Each number is 500 + 25 x the weight over its row's rms, rounded and kept within 0 to 999. Layers, rows and columns count from 0. Numbers have three digits each. The size before them is the row's rms in percent of the matrix's.

# layer 4 attention key, 128x160, rms 0.151, rows 0-87, columns 0-159
089:459486514483489549462457464529495512495461484456501516475543514486466495471495467477471481502443497512504512559516520514529556503491493494547500496523478467498483533515495511495547494505499447504503475517512484485496486509456514478522485476506493515493475491484539531506481485465512487539558512531462526552459509526490458516506470522503480482514488481495520470498482458543489502500479473512467500523491540509519517479524514499462457524513525463495467471488503486510505528441504503
090:538467450506494507521504480491520461501504550560518483523521478487532511563487507519538485542492419509486502519493517502527496507492473522496511472497480495502508460500548530494480492476509472502484446516514489519493496498486503504526531483502538519496474504501510497500541459474501478505517498518503497482501508486515475549527482472469502481530530465524509466500504551529541514483513453496538549506517531510535499472475512470501518530571501507489502522479491514487517538521447524
081:519526501490496522505493476491506501507454505485508463474461549537540531479499482534453497525499533500496500520489508446475475482512447501489497499524491504497527522513475489487499485483525488541481532510484471515522478503468530527521487490463489497503462525503515510500542517494503513475539482448483470454511507524481457482536472519451495452489520492471518514443495498522504518534507531486531466521475544519446528488496499483483456517476472491506506533474509484443478454455524490
098:495468466491472556515503541504499533437452524505502532534510461482491504520504474486527526507477462515527474514493532497493467493483537506502517580499495450464459494486499550503506525500515494503499482500506459495493469488545473520511491479491513525490432527495484506552521497440462512520530501516492497507492456485517494509523491501532483499489480503492478480479467478514480468522478523506431507468518524557516516497508481491551501484491513516505529516506499500496521525478504535
095:544459493487493441484549528452489508523546540509547507515535499549465509533491533521554516495493481471520511520486487512507506516477485547486470514504506516507513492515523501572481452546470522503494473475492492517511511516504477492476505496497533514561474506528503504530522433506495477521472489542498530473503456529507500487497500473542475500517541482509506521529483510463516490521478500505513546492512471504535465516462506529522537491493492504506488488493486514515512503488485446
091:462510498478515520503477496500512551475479498480492505492499517469530489514508503492497505490532469495505545487552544473539500476547528473554486517541502502497496468485472487477474503539496490481513476529499496471522532515512476487492469494489540463482489465484478505496514526535505571447483506511498515478531488531490477498506537473537479490480501494497474537506532528477451461487496525522516489498489529469480509518506474556500535434471504499508540443472484460525480470516509530
094:515517503462529494451483506502528498488474514517513533491504538495469536452474473529488484509462516506513475502481502512492478501490505526447526503501473499516476488533526534516526517523526525503503447518548454515485432533509470507475523480480526528506481520509498465489534467543526532501509476507524500482513480514496505509500473485489494481491502493491480492484475486552515545490521446472452508487518538549501519484468453498445467532519467494447539511477504498512523488499542523
097:550472491494522522510524530477517507495513530522475500528516473485518469468519510513543495483517503509511484489477559466498441488445509491479501546477533466479521493493509507463442515509468470524490510464508487499506519523532496522494534489525536504516529522491460501537534534527547475494506534496521515519510517452506482489517514506440496559490495510523553477516488505485449469473484517521504516523488502493556479508498497464516541525517477499507506490518506532495535467542502463
108:505540512470451515478434526557505542506462507474513480454455522514478486484505501497507496515498528486463518510505496543535551505513490496509515486509513459472479527518507550513542478452506506524475540548488514495467502523496494524496490476494473522506489486484530504515469532532489474532541526499478513484517513483496447509485506496517487451472506521525516508526485428492467507451512544484450469495465528499502511488512506501489496479466490509468533490457495512532502482515510503
100:494459483552467518484477512503470485461488506482527534461542486545540518483528540522541473510520492490508491481517463493464506489458537526480451480488509554519482539476508520487522492482489487464482488466546480506488494474551511540508505499464506527465529549490517513476511493538532488505490489519476513525478535497523514491492482495496497499519487496563488504495460503465517494520506498549506498472507475477466475491500521486515512472536498495492488486591505496554494505483494509
099:511517526484502516482513530487445470518458436470471483504484505458472557489480471485492502518516500524539496526502472477475495531531510442486495496502509530494497538524485476525499509482493511509480513549507508518513490537479534496484531471500511481495521520463500554495523524522543540484486545459526458480551467498503534477525531499495526487489477513513511523534507491509526492510521525520479471522528483472507451483510457487463492505489486464480567512469494474513450510489500480
102:484491505481482519490473498507485533473467509462517502510512563481479509520477489464501488487469465502517513520533468513483524531486471499531535491579499495533501508495478498482456536487511481476533564527491494483521506516471520522534530484453476485532462441462505502489491478507503497549496487500506509480501493514490464490499479480494539530500500506506515482466496515532516433513538492470481497511486534524477464466485522490455450536491504472495510497481514564479509527532533493
102:485473448507501509493489531502476484495506472481471526507504516483460518511483514491527501502498447512525474520504518494490490474484514485514451486473481429486497492554491502527469504534492519488444497521526496503502469488520461495530525580516456541465480514515537514527490481480481507548452494517488501485521476446466473506487528488528487471489522479498458557533464530502486519455500512494517536515543526517478502509471510513518472528540508530508531505505499490508496505494550497
100:477502512534485517466497519499525481498554534510494512511482472483476459497539467493534538485500494501525504535579494457467449528517490515473478520489488504518531453532544507498478479500489508510545502526513500521528506481511526487467504500486509512527518511515450488561457499484493507499488511487501523479485551528487499535478504458534526527537523500488506533488479503519544504503500485504564529519517531523529520498501517450535503527526509476505512486495483538445513538504481478
103:523468516498519555491534497521459500490468488440496522498492534511506478480509413499514509472499529528479478523453504521483423442471550488507480539528520526502474490461487513461526511494477487488509514485500505479504479509518471518518488504522500490515515482490545502496524557501512472496490516481482484520496482487526501472465516515496483519484543482516498534491495543531504474525474480556481506505513518504470477500514465460533534473483520525498489476524474530490490533476457516
108:493474503508503493490506483480522475562544499487548456490461545475476530533491507492507475477497556477492472528527496515465485521477495490489500545499514493527541540507485486552488472552488506478508478478490520488553551508524553444514534462521502469557508531528507476476531528497517516471462487504536518484476474498500524469466530490530495481515502481485558513473490508512493486520492509494548487525505511500458494506475486509530515520505496464486471478488512505493496473471518501
112:516436440452506464486470494520517502504483468539518500455464486499506487537495483484546490503499413509513480505506484485499500513521517502493468545504502490575512511487497482494477536498520487469496497497512430515529505523472515527527481531503492474473469509526480489487512497494526509484494488470530487477481516494510509449551510533537540543448498506511529489497497502478491534460498505485517496505481510501473495521528496526490484469472515502487501491517449521454530476511492459
098:513513507567548505430469525453492506497485571500541445531502552478486496526527478507531482465550512499516484502504511532515498521501520543493506536491469545517479499475498491518452493487452431470493478529516518516523481468509525478509478463476499485488500503476508499507475450515488517515497486505504505473503527507517496507495534541455476489484485521519533458488496527475508492483486515498463533491537473503479506484513502522546501495499524494493466510513532513526517482492467511
094:502539484489464519516488485537481518508476484482529456507494479567519541472502479509480489515497537520512497468495497508484534467490491495474489478534495473539452549522492524497485456494462477473460488479493533497498479523464491522484528506497490511546498493467516535543547479502551532514481522542489510473476482496491517500491487493473497525546488515502538483429490483478515500458490503513534509473537475499445474458518489496501501506481497490529452484531523492508461501511513449
097:491515507531522484503518509487450551477475518537483501525496468512426533495511468512535474478505481464523467532552444495513516482476502497543508474559489503545452509491491462491517506518526488454468490487519503502505487513496487503520513487468450451520499530489505553499489439517529458477511530492468511500467483528530493438477481525485491523505491475495500475461486471485497489511513504528519484497479486523478516475512504528508565529468496495499504486507515499511516522511492518
093:456508499513519490482524537473479489561511497450481478521518540535452535522528557499495471487531546453498448475466513477491498503526498458466489533511533479489490473494534536509491535473510494529522485494503505479516502462514487450496510480565533497531495496548493493514522487529537486484497467505517521513545505497494493494465475553481529501497540516493459533544491489503511508479497492537501491532502485494475486502518491502488515493488472495499535536516547493477475493478535469
092:493506501515481504483495490519493472513492482527464510451499512487491486461502484486450504494458514488495544493529471499453556517462529481498492446490536515443553487448516505500466514443485462499490528483510500494519517547494499500501500486469473502500518468513500489446542521493516522516471526478503519483488526477481516524478503474506510473472509532496525468506490496471479518539504515508496472519434488503481503485514428484478487440489477475483504479500547456498477488541507493
098:486507461525478494514493483488509488496477538511493531473486470483482498485531486500491517541463461522560528488542494541525511513493478504489490528470492468499538477539489498498482525471484492485468473474472518509507491435493488515533488517460456548504516516502467492480535490507467507518480479483434513507474490487493498494523446525537517497440475520511495507485499497444470479523493484479509484446492492504455516461484482486501521539527450499504537501505505531493457531464540495
104:471445503466478494489483509449476490558497510502542486477496475521504484482522463504498499468464478516489499494537490466486510510523523462529530471511506501526501471488497516498530491459529520500525559495504517501496503502445530494505495494479475513526516550458525469483471518509464504460492529497475508459554501531469515467449499474495501512470521482468518457509470516478506492493545528516497477503518515490437508492491513461519480517541486509495538506538504532485491442508505450
100:506428491513506485535524469496526497506486506552497518519532453492506502468492500479511523525484493514462515475507453453518521532538532510484453515471487501500496558534506497549485498541487528506507471512510533497483507477463491522532482480514494469501485509500505455516478490475469468492542473519500495488525522474499502478515498487536513526514542481500444522459525511522523461450552528524505466492515501483529504497460514515468505534484505508496514500490481535430471497515516463
098:449504486508504496495514502539499466483464511514466501488467473513505546491540492500534554567486511482477528506466488569485531483453462479482471532496511518485479482468486517511489464479467495555468469513494499540488495483519489457525521518471492563531521521478528450483505445483461500481496503519442509481486509486499513491521505520490509498485502489502468483527492515491505481534489476489482487508489516566520514508533520501495513466460503501478478501555509488500514519538505507
103:518487509481520490540515472505522524529500547485503540489508491470489504457487490493512478532496472537469504487485485504504441531519495501498510499452471507517547498480498513461524516490515513519494491493527507507552563541489456513480495518522476454495527487508521502495506508503492500575471484456525493542564483524448503514539510483497528533501491534537489478513521498437492494519513497489489516488485509470489480568530515509515475497505511521524491505498516471488521439499450483
104:504492512477491464500472528524524523471509473483496559488519493468496472508472485524478524510505496532467500489468513521519536495510502470479499545499501470462465496555514510522556520495465558474495471503517483505472499531473523479490502462496513555494472504483499531456497507474473491545540503534489545521498499499471431536508522462477491492472504483518510494482519470518499540523529501467470456511541469488491553495494485501461450464490495500520495481481506506530467487519478518
089:461514473525518480507462480504512524482494503500496529523504497531542447497523489443487532466514532511487500473523501520533501499504465516545500501498521492497548525507496521540456458500477542474551482485471456516523534499468511500451529474522572505509503458532446487468507510469531506518497462503488487536498490521467511461500493501504565516472483482527497508488477468501486513495496513511525471540484513520495484550491473485487493534508525525504467459503519479464482496483517485
096:515485473457453517485503485488512507547515506506473509487485519521534490482514501491525478515519522476505506515499504542426501459470481497512481493504470503514466526561518499509514488482533465521491511506517513519506467511484529497497546493492510533473496546502467508493491538502486522528521501548511492478564523529502475485515490483487522469511481531509510526544533442557505551520526494484498490488508557513500515482479504544503541525515480474479526484496513533491577509520542482
094:513516491496530446467471498509533529514492486467478521525527539445504532494525559535506507522502478477514472457498513506516504515505477487464502471513584549470508520487510485534492503470511496461499512495506534493498496477477502506479493515467501543535505485534510501505550496527505502431495478532486463499523522528506473516517531503485540487508495501493433473490459500501508516487491521504512508531485511459486491503493523495512489532499503525510518505523527453559504438511533466
091:506490469497512505489517446468532486498484465496488492505483510514495514501502490522492521479490504511552544535474566519474471519536495468513458548487459569485511539490536494534478542499497481498475494505471492499501531507494479463523467513512488480555517524504522540464493492514513498514468527512521537510516523482515541486526477507490503527509498460504440501496498518557486484540482522529515465520474497486500554486541471498534480501516496484437522521485510478478530502496467494
107:490482501475483516472527468470479492432503490539481523550476480517518521506482488477502498528521526457489478485546488513512519504472528489498539459560475508495493501515529502493494529453544482528490517478452535507512441519499515505504517511508485508517464498483508473508463457457486522487509515475525458541450437482474511507518513464494524513456504530545531500522483448529541485456494510490537505514482502517483522469492501520510486489501484513490485509505521519472515504501554497
106:510495482484505512470506512447466548540516475498481506475478525509443498525515482478504473491546519478486523469490524452462487511510495498506529514529516551515510486515520497501496521519445508507542515502484527461520535510496482522505514496525427444481476520476508512491468515502490483476500514513472528523493494487494496507563502478472513520476490532500490475496526483534453540533519542511510510528454473521442516497476505509466475539507477519493518486456465482486539460501524520
092:548465496495494484502535458469479495466497514513518521486528518546489486468499466502493519497466568514498488522497510560494528490468444498491426524515507513536468534466473515501495533467451482487478515475481504501529470479488488473524491514524470517519526502488516515480493539510534467491521482507466521476543499497479498499567473528506510539500497500475524498508479513449483498475483500485494471475504484489489486477517486502524509490540541568495489523461531498495529483492538505
108:492521509514449520501520498479462544487466526522460499507539461492495516492531534541471479515466501495464531478487496518490515515529473466473496520495505498520507509452478499491528533470532524505478456492497499550532466512509506482505527547481515494469429452500486533497534504503536518536493515502456459512537506526521455490497489530489508502478511505526429479534513463494547524509476491492499515490491478482550480448504494499483497530512507513469496478473482534513502527511538497
095:501456497515470506523493528526514532476438568514534514525504513501526511488499516523481479513471502475446509509473468519487490477460478528479510454469498487490511484522469497460492490476536491494503501467543487511492493492536488493492479502503473519542517490471442483461522489505478522484509507488486512440520502506534483512522482532460492454515528471507521524526510497529573491489505463526487497526482497523478466465479481483508523496511484522561501494503488548484547486517477453
095:500462530515506489509514543525513530475461465508509443515479501519491482545516500461534504475513520503517492520486480454523462505472518526484520503498490504521471520493463537533495466471467516513516482511484519481536487470537501483491512551454478486515527465490543461525508489502490553467478536470474489519493469486492449491445513500524494504488480498460519463473510472515535434498489469534477468509506490468485511531495488476472470471539486489474494551505509500472508523530493488
103:540543486494517500487469479503503499493540505525497488485477502521500531523463504509486503525510535480454523501491455457500497490509513515539517484490522512516516462472476451517498530474499498515493483492509503470548501539522520521464485488496508518556508535498509536535493521463493511506460517498475474510510495505505479464455545471478466571491557487478497463502475537514497526504460560456521533509468499462510537578508501491506500528482483482488514457479505527494498491517502482
105:499480542480501465487517446472513504503508513498494489524499489506492510538507533502515495463543528483491541525521500439531486569523462502470542512493493485523510472482496495490497454505485487509513507485485521489546561516530536518491508524498483484503504469488488488489448501505477544506538518448510519526469568524444507524546490488517505543472453509486499501481508512496502532477492453493508490478493459499465492537532497485470494512483530497468485506460471489475479483509499458
099:507536492487505524480519508489445431501475494487493513496525466522469482511505505557520500495447497492462483513510498561478511511461504480513496544472480504524460532529524524528493497501486537501443523476520463468463490527466514496532488482543499503497496499452502528485527502543542458454513497523482502501499513515533442472485509486518486479477476485509483501524504496492440482511485509526480556487497469507498478545485527508501516507508479511490529497507460503497517486494563470
102:477497535500482541499491521471471486509556483542515499521506497502492478520472486486519521457500474502472494524551520459518494526531511481552528549517493537519515489522501492524499510500527482476515493484468536482515529498503493521544493495479466478509513494506534472539514506530462515474464506540464497472519472462480504511501544466511548521517493484459516510462494518543466505504465514515513519481485496495485498474548485528499441436485475487465523470543484494509492460533495459
089:502515510474491523486467471486526528508487487497467502484487479504500496485480528491526522526566528478533485493500509553486527491482542495479486497470483510509473475520526454468483541522482500491508538495472430481521522516464502476463487516479501478492497495496491474491541546490482510505493489512544510537470548496551487489513455462497515482493501510481485490541499514480502489499558546462508468515520510546469474511540511505483526483506460542482530452521515513508547507527530454
104:530542505509509477480468510496516493523517457525518520473462525420518510528509504513532508533493449549493531494495483503516489511533505502525477506503480492489480536536495481466502517498528480527495467463537489490526516499564514496484509502494494486518477532506473544517548470433516506472487510479529495501496508533523526469474474532484538517523451509492497532503486548524479515519529524498526506509512477466486479550506476528505461503545511505513486456528497513503500440487473516
091:497495492513514525497506509530526531548503530508494542495482492506500540517454504521526506519518500537517464454512523495484492474533481525505520504511484483507535508545493470495537478522536564481490525498536477461511480508483482509500519523509495446525482528528537517503461479457509532485552529486481494546510515502479520479468503477519514524495553485512527464476473494506491557527512480528459530513514494505535526517486485548537468467449469505515464484485545489468496476499492487
091:500529484526508491500552501516491486507454449556487529515514455464557477485542504502463466528488562508511502477476471482495512555503478492512474489441516508518503497543474518499496508502494491508488466497454486489485475449501485485521501504467531496520521506517516510518487491458497465494497462490483539458502522481496533523523480513500498460454480496500475542484478464495494496521498501539480532497471497454476515514489524516479551488495493489525509462499511464544475505470474449
090:528498544515510500534505509526515526496512519468563509467457518488460480474497492493498507517480536477500522455462480528480460515519564504554539483525486537505479533500524486476475478509486457534505526471470472470543481479531521510504520519515471511541460517507522520488501470480455465484490464512496487493487512479468469494514524511438487475538513517526415487511511496512475516492467473477517487528498514488517485481493506525496493474491475468501478481534470518490477482515481483
090:500492492553515444505521491520491496476496507479520518505470501483460485481521504518452529511478549455514493529488512520501468512498508474529484521520523512481494532493474517512481461535509486507487512505477562554524515528523510489441482494458491514489525496535479517518480521469544522471505476481494514507489531475543492529525498493501532500523495483492494501457521498504474485487522452511503503505420556525485514491441471457509492534479526458500538461515505503511539521520477487
093:487514522488497469481551532458496532495474500494528532477478494499475506532515509490503479486456458514511504548452512537516473473504506491493507461490505471468500518525546493494460557480493493489498526503480468523490490484537526519484489509508509466533502470468492518477479488466465509534503486534480469476468502482491509508547465498594468516510526515502478493476504494473426454496515499477523497455525531520511493525510523529525471482490502494526500452529490511529467499515504525
095:540535555512509525525471450475506526474487503561483520491490481468462515490503503508566469509483483474505484513467485443542509477497505494478453489463466479461470500495462504517473523495522500497505501569501524470530498553498481522540505473465496520509521487473455462489493471492514512520526516513540496540509501508451454500478471470498527523484507488499486504482460554539482527507493470506519495495536501509489519482470479487507487496511482516497492495526482527541502479490478473
091:519521505468507487510495509471525500466495517529509524511497530528525471482519503487473555502483483481508539507561470548463536511498482410470485513524529461518501523502508543523520459517511495472517477516525496481541489551457529489494510475501517482470510497508481525545521495468523511505478487475501530430459482503458538513509484501498509513493508474499523512531526492479547477474505485504569471554498510526487518514483495473517533501507499499503502485453495504532488493506497512
096:508481505472534469524472501501507503529505499469470456461515484468532527531492505509484517469486490450514478520445520513498487477486438510527458447529510490473472497468487485539530496528441514525460485481502470514552539495499492458503458523529459502499519507492513494529516535529493506499497470491506545510547489491479483524507525499491529519523511511522508501511501502476537496506478510553490494503509521438458507526468499504500540502470497521517447456480487525496491466481530520
099:508482509491520469433440490481516461445468547501500499501507478543503517502482544532517451484517487499491462553484508471495483478508483488482486502514539504516514489446435536523527520464497500514505490474453510497550488534528533495477524513498499515477518544518518486483547469506492499490468476505500491485497498470483524541534490454531532515481495511500502491484518486492502482504476442514526521505501542514507477522502474507522502497506518507473449520519493519483514535544475543
091:480517503527500506488513517524529512511504506530472514531521523495476505480490501524479483514505513495472522481479467524531500546489488534511493514490497484483489467544492556499472545504485455521522538550483519513469477509490511496473477427509508514457438502474502503559553491491486492487486479526477483443508511504514526531514512466483494492526490524460496476550507481532515538510505491542475497508469517540493519451504514494499436550531475486480486465491525496488509491490536540
103:461491492497524504520476478541497515487539486514474453481487473492510541497513479490495476498512480466512492518448508461477488548510489543474553488537482474525541498510506515523501485519519492512523503526504474528518520517514534523507494507520503492546524484509535452465491494523549465453568473525524458512507462475532487510523481532506497506458528488498524502507474528508476451500506513542486504528481522514492557523523475480495496505482497506504463464512472500561523462466520496
098:509495511492479492488536490486515524510487477527437477568515488488496515515529467545464494451520487528477547510487483466535499504477458517499500516549515530544502483497506486486501523487534501462541529516539529474480498485511506501501493469515499498508505464532501478471505512458484481521500497510523558493570506517502497433526486490505509489502518525482486477526537457527501502497525519489501499500524547528486532509434516490453492527482531508499533455499516504495534538492500470
096:500472536455488523506450472507488547552524495527476483477511539540513520478464439482503498532500509508527491519553527432516462467465481525537523495515500514530553480525529531492462515483504495488496481455474482530510497461504522512476510494442502494528488539504480471543475507474487490518498490472513477497500496524514468471503461528490486499469527514515483505497480498510492449467483498468464519539464518484484508521508540535526487509508497520520480497517511506456486482486474501
092:521484479492482502508530550488487448531530500461513495484507464476504492487472472503495502476485519531513502513508536481483538496448496456492459485489484536534490488499471490542461500583513492499486520525495541484462530516545526515462496489486516528516500486479511465482458507495468498527459511476502475506454490526502520544512499518534536503503468516444498466543495450506525471477539478503470521488496539524476518520496481477490522493546505497494455512508487534534497511511526490
096:459479509555472479522476502481475563535489494457524517512490491509533504515467498491525510537459495511483511477517482487481512519528473476493498512507482502519497513461537500513501486521542503503466488535485481479542502467529510452481505502494499471519545538447453488502515493448504527500508470465523479525493491506452521504549511502488509491505533497489503511503503499447492508517467554481519537482506435506516503533501485501531545480447518528513534480476503458504480531461520471
090:477510450521519471538469518474495498510511484496541495489487527538469537470515495514468520508511524513495477478526496516521474511512496530557475492537493501491506495496484514498513468525534481474506465472480516487507536481526529505516496500510500510521509533482508489510549505533531489488492528559518476490516473509517536536474497480538461558462472531525446461481510475534553521469448502508443482495521470563470509494483507515511500488522504529512516497523466531501522548478480508
097:517520480525498522483522494499488473505549461516490477471470515535476528498486472513489452494485453529529518505515516518491508479512501533518523473478483501490497515539524508509547452474446528513520529534497492473503490475502517531518512475496561494516495506458488472532493497538541525456495486512538509537504507510476508538485513520515491521501519442501460494514483542537532490523501476496521475509507502487498504478518493512528485473519502477491473435464513470489484443561563485
092:481476447543467513446509529519518533488519481480525491516492442528508505518486483511530540472495487477489509504441541483536453501485490478496521525507530501516497544517487507532531496470471503513455466453501507492497481488478441489501453511471553499460485508474464541492458478502526473529468511480498476539484499469464519494510470492527499484442521536512457494528483486538491520534486525481469493514510526541490495513486493504477514503499511500481494483515522497538479503484477522
088:469504537548488502520537502455529527500442490503472495470533477508505482554484552524468516460470479452498469527525516469512520494499507438523518545536491477487522515526546517533513515514495511484500498527531524516533498479469548529478471490484483517528507505529523491443466519483486505543523487511487507516475540502509516488508492517468503493495516520510523523505483461489538517493470518475489518455506477496511475444507483436479503531490488529518485509481489501518536503503466495
093:486487510505520510484513516493546529494448536496475512506471494527504493512508545482489468536482481495484513528455522504503513441479542520509503481514510502487543487510455575486553503516512495526509500433473501489477487531523530460533528480464552496480540474496514547537479546502501515553481483517506498539464492523540474495512456497498484456536485494470494510503522487525482513468480504479485520479526525510506512518511521501537472507506501508468531489506477499489480525482538534
074:521479496483439504471514495494464505486487460508456544487482511526503502477504486487480514533520492523544514571586509508456523490512513492529530524481512455564522486521514514518519493497512493487507476502478472500464522572505510507511503495460492503455513562470495478511497499518482519499538515479508462499477534481518495506510471543521503496503513503467478494470485538512517480531524485488465457520502528508478515505518474510477489497506478541478511532546496462467507507481471498
108:510453463483502481535503505495461495467494499509503531504522538471495476485458513496506497467503505480511548498474493521492447481484518498482535506531532491535542461490479496526458548498501502508501452489462465454514528477484489463496537518488486533476491491500489555492523490511464530522472491470503468531483476514473489490531532448461492489525527506449455432452551514498511517495501526495492490482538507515511474511480477519490464498539498511493515520531477484507488490524505457
080:514466503525479465464476505495547532529518509474516506487451513455493498484522480528503521486467515520517475545515459524469540496493487486540508510512506494542477495536498514480513495487452487521548476508477545474504412497487487508491535511491552543473494512461446544501505497502513532458459498494518486478525487496496499532467437506494494512492501506503507502480479485473471493518498478510518495538469495515519463477478476495493509500529496515476475493469531436496493513538519526
089:510495480510498464527553495521462493480522480523495476480540515461479471501528498506550490484553494512501512519504489526510492483538543476502512499497505528507523457490508514535480549497514515503490488509493465452463513476497517477525489515482500523457500505486501527478509521508499542522496514448485438471492476525471499479504472496461511480492507464504502455485515505504519539514527538486453470443508528505505464493473506519528521462550488553479559494517494454529514506497525453
104:525499510493528506442472543493472453483530516498498518524463464531519526502499497506504498478490508457499459467454514515506496519493485529475490505504480487434515536471488525468496475475488492503468489477526530545500510511485528495526501472485484480537510440485518494501494470486535433515480492526530513509460551466504486515489531495545481522515509529515557499547500519472524489528506488502501488512544484506503514505554520536493465479446513465512500496483541514524473514516521478
088:518496516528492504457494477501528481527517455458538547503472507505466526449533454507508496501478526485508473532539510484512525472480531481474519496470467488554483544539491475486532504496513490516479502499530487496496514502498461536459460516484518475504478498524501472515483501480491521498522520552478514515477524498482476495527488527540477472488477485508535535470457497521485483523489481540478517505459492487501518459511462471510490486518514467515424501477503532498521506476441551
086:470438525446503477480522547491507501520507491520529443506504510486529506481514547466510525500496504500513514548472489509477487486490472511478466526510520502483497519506484490501532508490473505508497513526492491557443516497483491481505464467509482429536480525500530524530527527548521468514496513531512485486535531446519476507499516463529502473499502532476582490486495541485495496531507503513488509525568482490464506512474503529507493495465524465482490521472482479511490505474509474
108:496500509533514527503509474487531463524545533473476504525486481488480562488559484495520486507521535494542503518514517472499480492489573470514483484470477526529483504505500495481518512515499449520512534525560489476501495505528502501461475560459520501514469491466503521496498498498474498506540490536466507524485461551521505465502476516504490527518496484463497525445478516504488506512504458506483535443480489531508510503484499484479527502512511508536437537462488483521533506512457497
091:540516482451462491465506531496463468486497516528474491498501509494480491502485496501494517509475540515530460526461518512497521497455522508484496488487505482501515491495506523478487481467471535498446456490502523458470518510507502538504585453475506512508516468505514515467500566501495502549522511448568493480484514453529496542506493513483473487486502531515514547499518516502500486530519515490532454509540506509478495485503517527538495549497485494489525530525496478487503545471517539
096:502489515528531526523479512514477462509456479488539512475533525485501500501526476511505498506562516503508541523521484517478500521478500526472526486506518499529518468516488501509464529501511496504504504462495474482510466496508488469518505476511527538458482556476498530482526537502505552478477469449487473478502495509518517499491509478456479503448515509455519442469522558583518536474534513444487525471497536527492485489508477505528481476520484526473491464539514484504483500485504492
091:443477482512514509548466452510495493512456511493496534506501522500489504527502432537492513495471567503519502558494500499498476466509525492505501516514501496490498429511504494523532521541511493515560533521513484491527500493490513489510452480504476565470543505487522525500528525485518503475558457507485522473526481511484470497467488499498526500519520515467501523521497480502508510506500479506523543483517549502493466473464473506492530508492511487496512480500468454498471540520447531
083:508476441492514525512508484539492476468506462487505475506515520508491501493460497526515507523547486483499517462493537473507520486460490499481547508489478471509521513473548482475490548518481509528488516517514459513452540496505486531506529503482511472479479530524523481488433526566504509506534518462499453494513449504511528496511493512426526496514483477483539482473508565502476469497477522481519467466546514541489469505499501495487488483505509485501536485501493515481496500520451523
098:491509501530517529499497504452512481454489499466479463437530541549483497500531465561492534516521513510491452489487529471531506496507495543505485503508554495495473490521471482509489506479495463485486498503484518530472475491491465511496493507510490452474509469514490458502536486551535509498478467462503531555469511504496486554481476466463510542493524482475485459553517498467488468544494508477510508525490487490523540498491462519482518501527460501491472510506500511526468519529525490
097:494443501510509516514511488481534537482500513511488509471507499489475474471550510491476529511489527488510509508554459461538485489538466502496505488489486468495500564525493501483540478494508455473508495460503472530479516538479445482511494482502529489519506490474531492492545486494522516491512479531525494471509496500500498510511505478515483575527454508491490498515500492463479449504586504506542531555481505519513488531491489458487519524504520492486442493505478510459456514514508527
094:481491526507464493498443530533490514495484514440521497526474488503526511501515498461491497491477485517497504463490534534491487521531510494509459507459528502462519499481482522441495503510512505505466498488467538500517487491493518477499511479573475470516498489514497495521541471501500509464439482510496498522511537539490479547485474448515464532448495471535470497505465503454524509477478482507506548537508464448520544524547487479507485522507461490523495476484518506516503515471502462
094:441474492503556470501491493462515501513485533461478481500482494509458488511538476515489506478512508463476537475496464498470499473522463527497491474512501492545478495475496501520504496482497508500499527538465492501489494509481528427524510489518543499455525516507505480508507518464494495433525506554509519517525530548507488538518513479503499482508553510487505512503469468464477466492507510468499526517520499528532495460474525474479547500478476508476467509513450459515511557462474513
105:541492453547478473506472497535449508482512496503535505547484508542424482523485491513484503498516494511478472498462488493528487487446466497500490514543493477521498518484498520522489510478470508482509510504495523503490534530551532495500558465540509509553483510528522493512467516451499466540523548471520546512486510488503520544511510507496496483503517539501509492500511465466464458534475522486458480467521494498490533477491489493487482520482474460489503512528484483481510534478450506
108:490502503494506531480512493501516449498538504531458551515510489493506531526497478504521474536527507461472485475506493549508536495478510482512494518490463511490496524519489505462489461476532484513539469484489499504569481508554488505513470495454488515512507480527495444523487479512509480523495535517546533465477490494522503464504491548548472514505510487522530498462508484484473527515537447513502526468457523473466543511537467489474522480488547497503470503534488551529506475495492513
095:502516481510475504483519473471513467480507549488429480476491483509535501504502497500495525536508516460516489514504463475513463506497519458481512528475449523511507486514489501507516475437512519544502502533492530484513475491553502468528516503451520485497489449515467472486511457467465483544512473519541537503539490449524512477495522559476489515540501516522519541514528476481500511530491515493483485516482498474507569514489464484521508478500491481489499482450512517525518529513487537
095:544515498475541518515471528545513454523479459488497518450485524495495505514490495535495507513485484485475524507468479527493508475473511487494526505465498483524554504482507518526511494513490493494541527516496498450498537480506519518556528505496464525473529550525488516485514551548504447528549483496487520447514517483501480509481499531495466498480469458503492484495542518544505491514547489472509512506508528491508487509528449452504485500519430469515522491476503464500480509525523530
100:505455478455481494517436487490525465528538495530507474443499467527487491490488537483542536530476490498487480496476483522509498471542494468477470507524513431484501496533507463459500486508506475486497496507536531532466500438489531520519508510474483439512475509486499475526468498475500550484483503487511489506494479502484518505525478519514477503486494501532487545505509497518513495466493466519505511549502479524516535521490465484506490478516534541523491466464532494475467463532540535
119:445506532522504531541526487529510487496455510500502517493469521501536537487502516495470495493524486486518552519510489492474456481493488468505544481464476492493470502487546494521481569480516548511543492504509460512508468460494493514516460495534497509462498514477501522462491540491506545464546494553449470504498470505485475521533498469465524513490472508493513500502486497484482465513523514473532531480506501508555481491527505480450525480493499460515506515519470489561472507493487491
104:512529535483478517533515526488508511491466521496528487512501483467497485526438469527545524511498522480485486464495508506529499495551552472473495534508512547506465471474495499504429508510513476500505521481481547511525476497525480518515493475524512461492501541510484510510501496534563495571501546517505489488463522517481537535511518496478450476490486514491473485484483485501516472469497495517491517433502522513477523452514459468546516541518496509492502488512506521484523476496462515
095:529496518496498506509485533538496507531497481496497463491488482531482492487488535470520511491472471525526503515548496514493505474535471483496474497495512477551536476520553512441525489509567502503540471481539507525525494511489500554490485497490511447488496526548478499508492502499518528439501545511533464524466462545547493459485489521559495493507493450516529521495485474523514489487517475468496528533508471496506518506509522449509490504498516513489464527529523501488464517483537477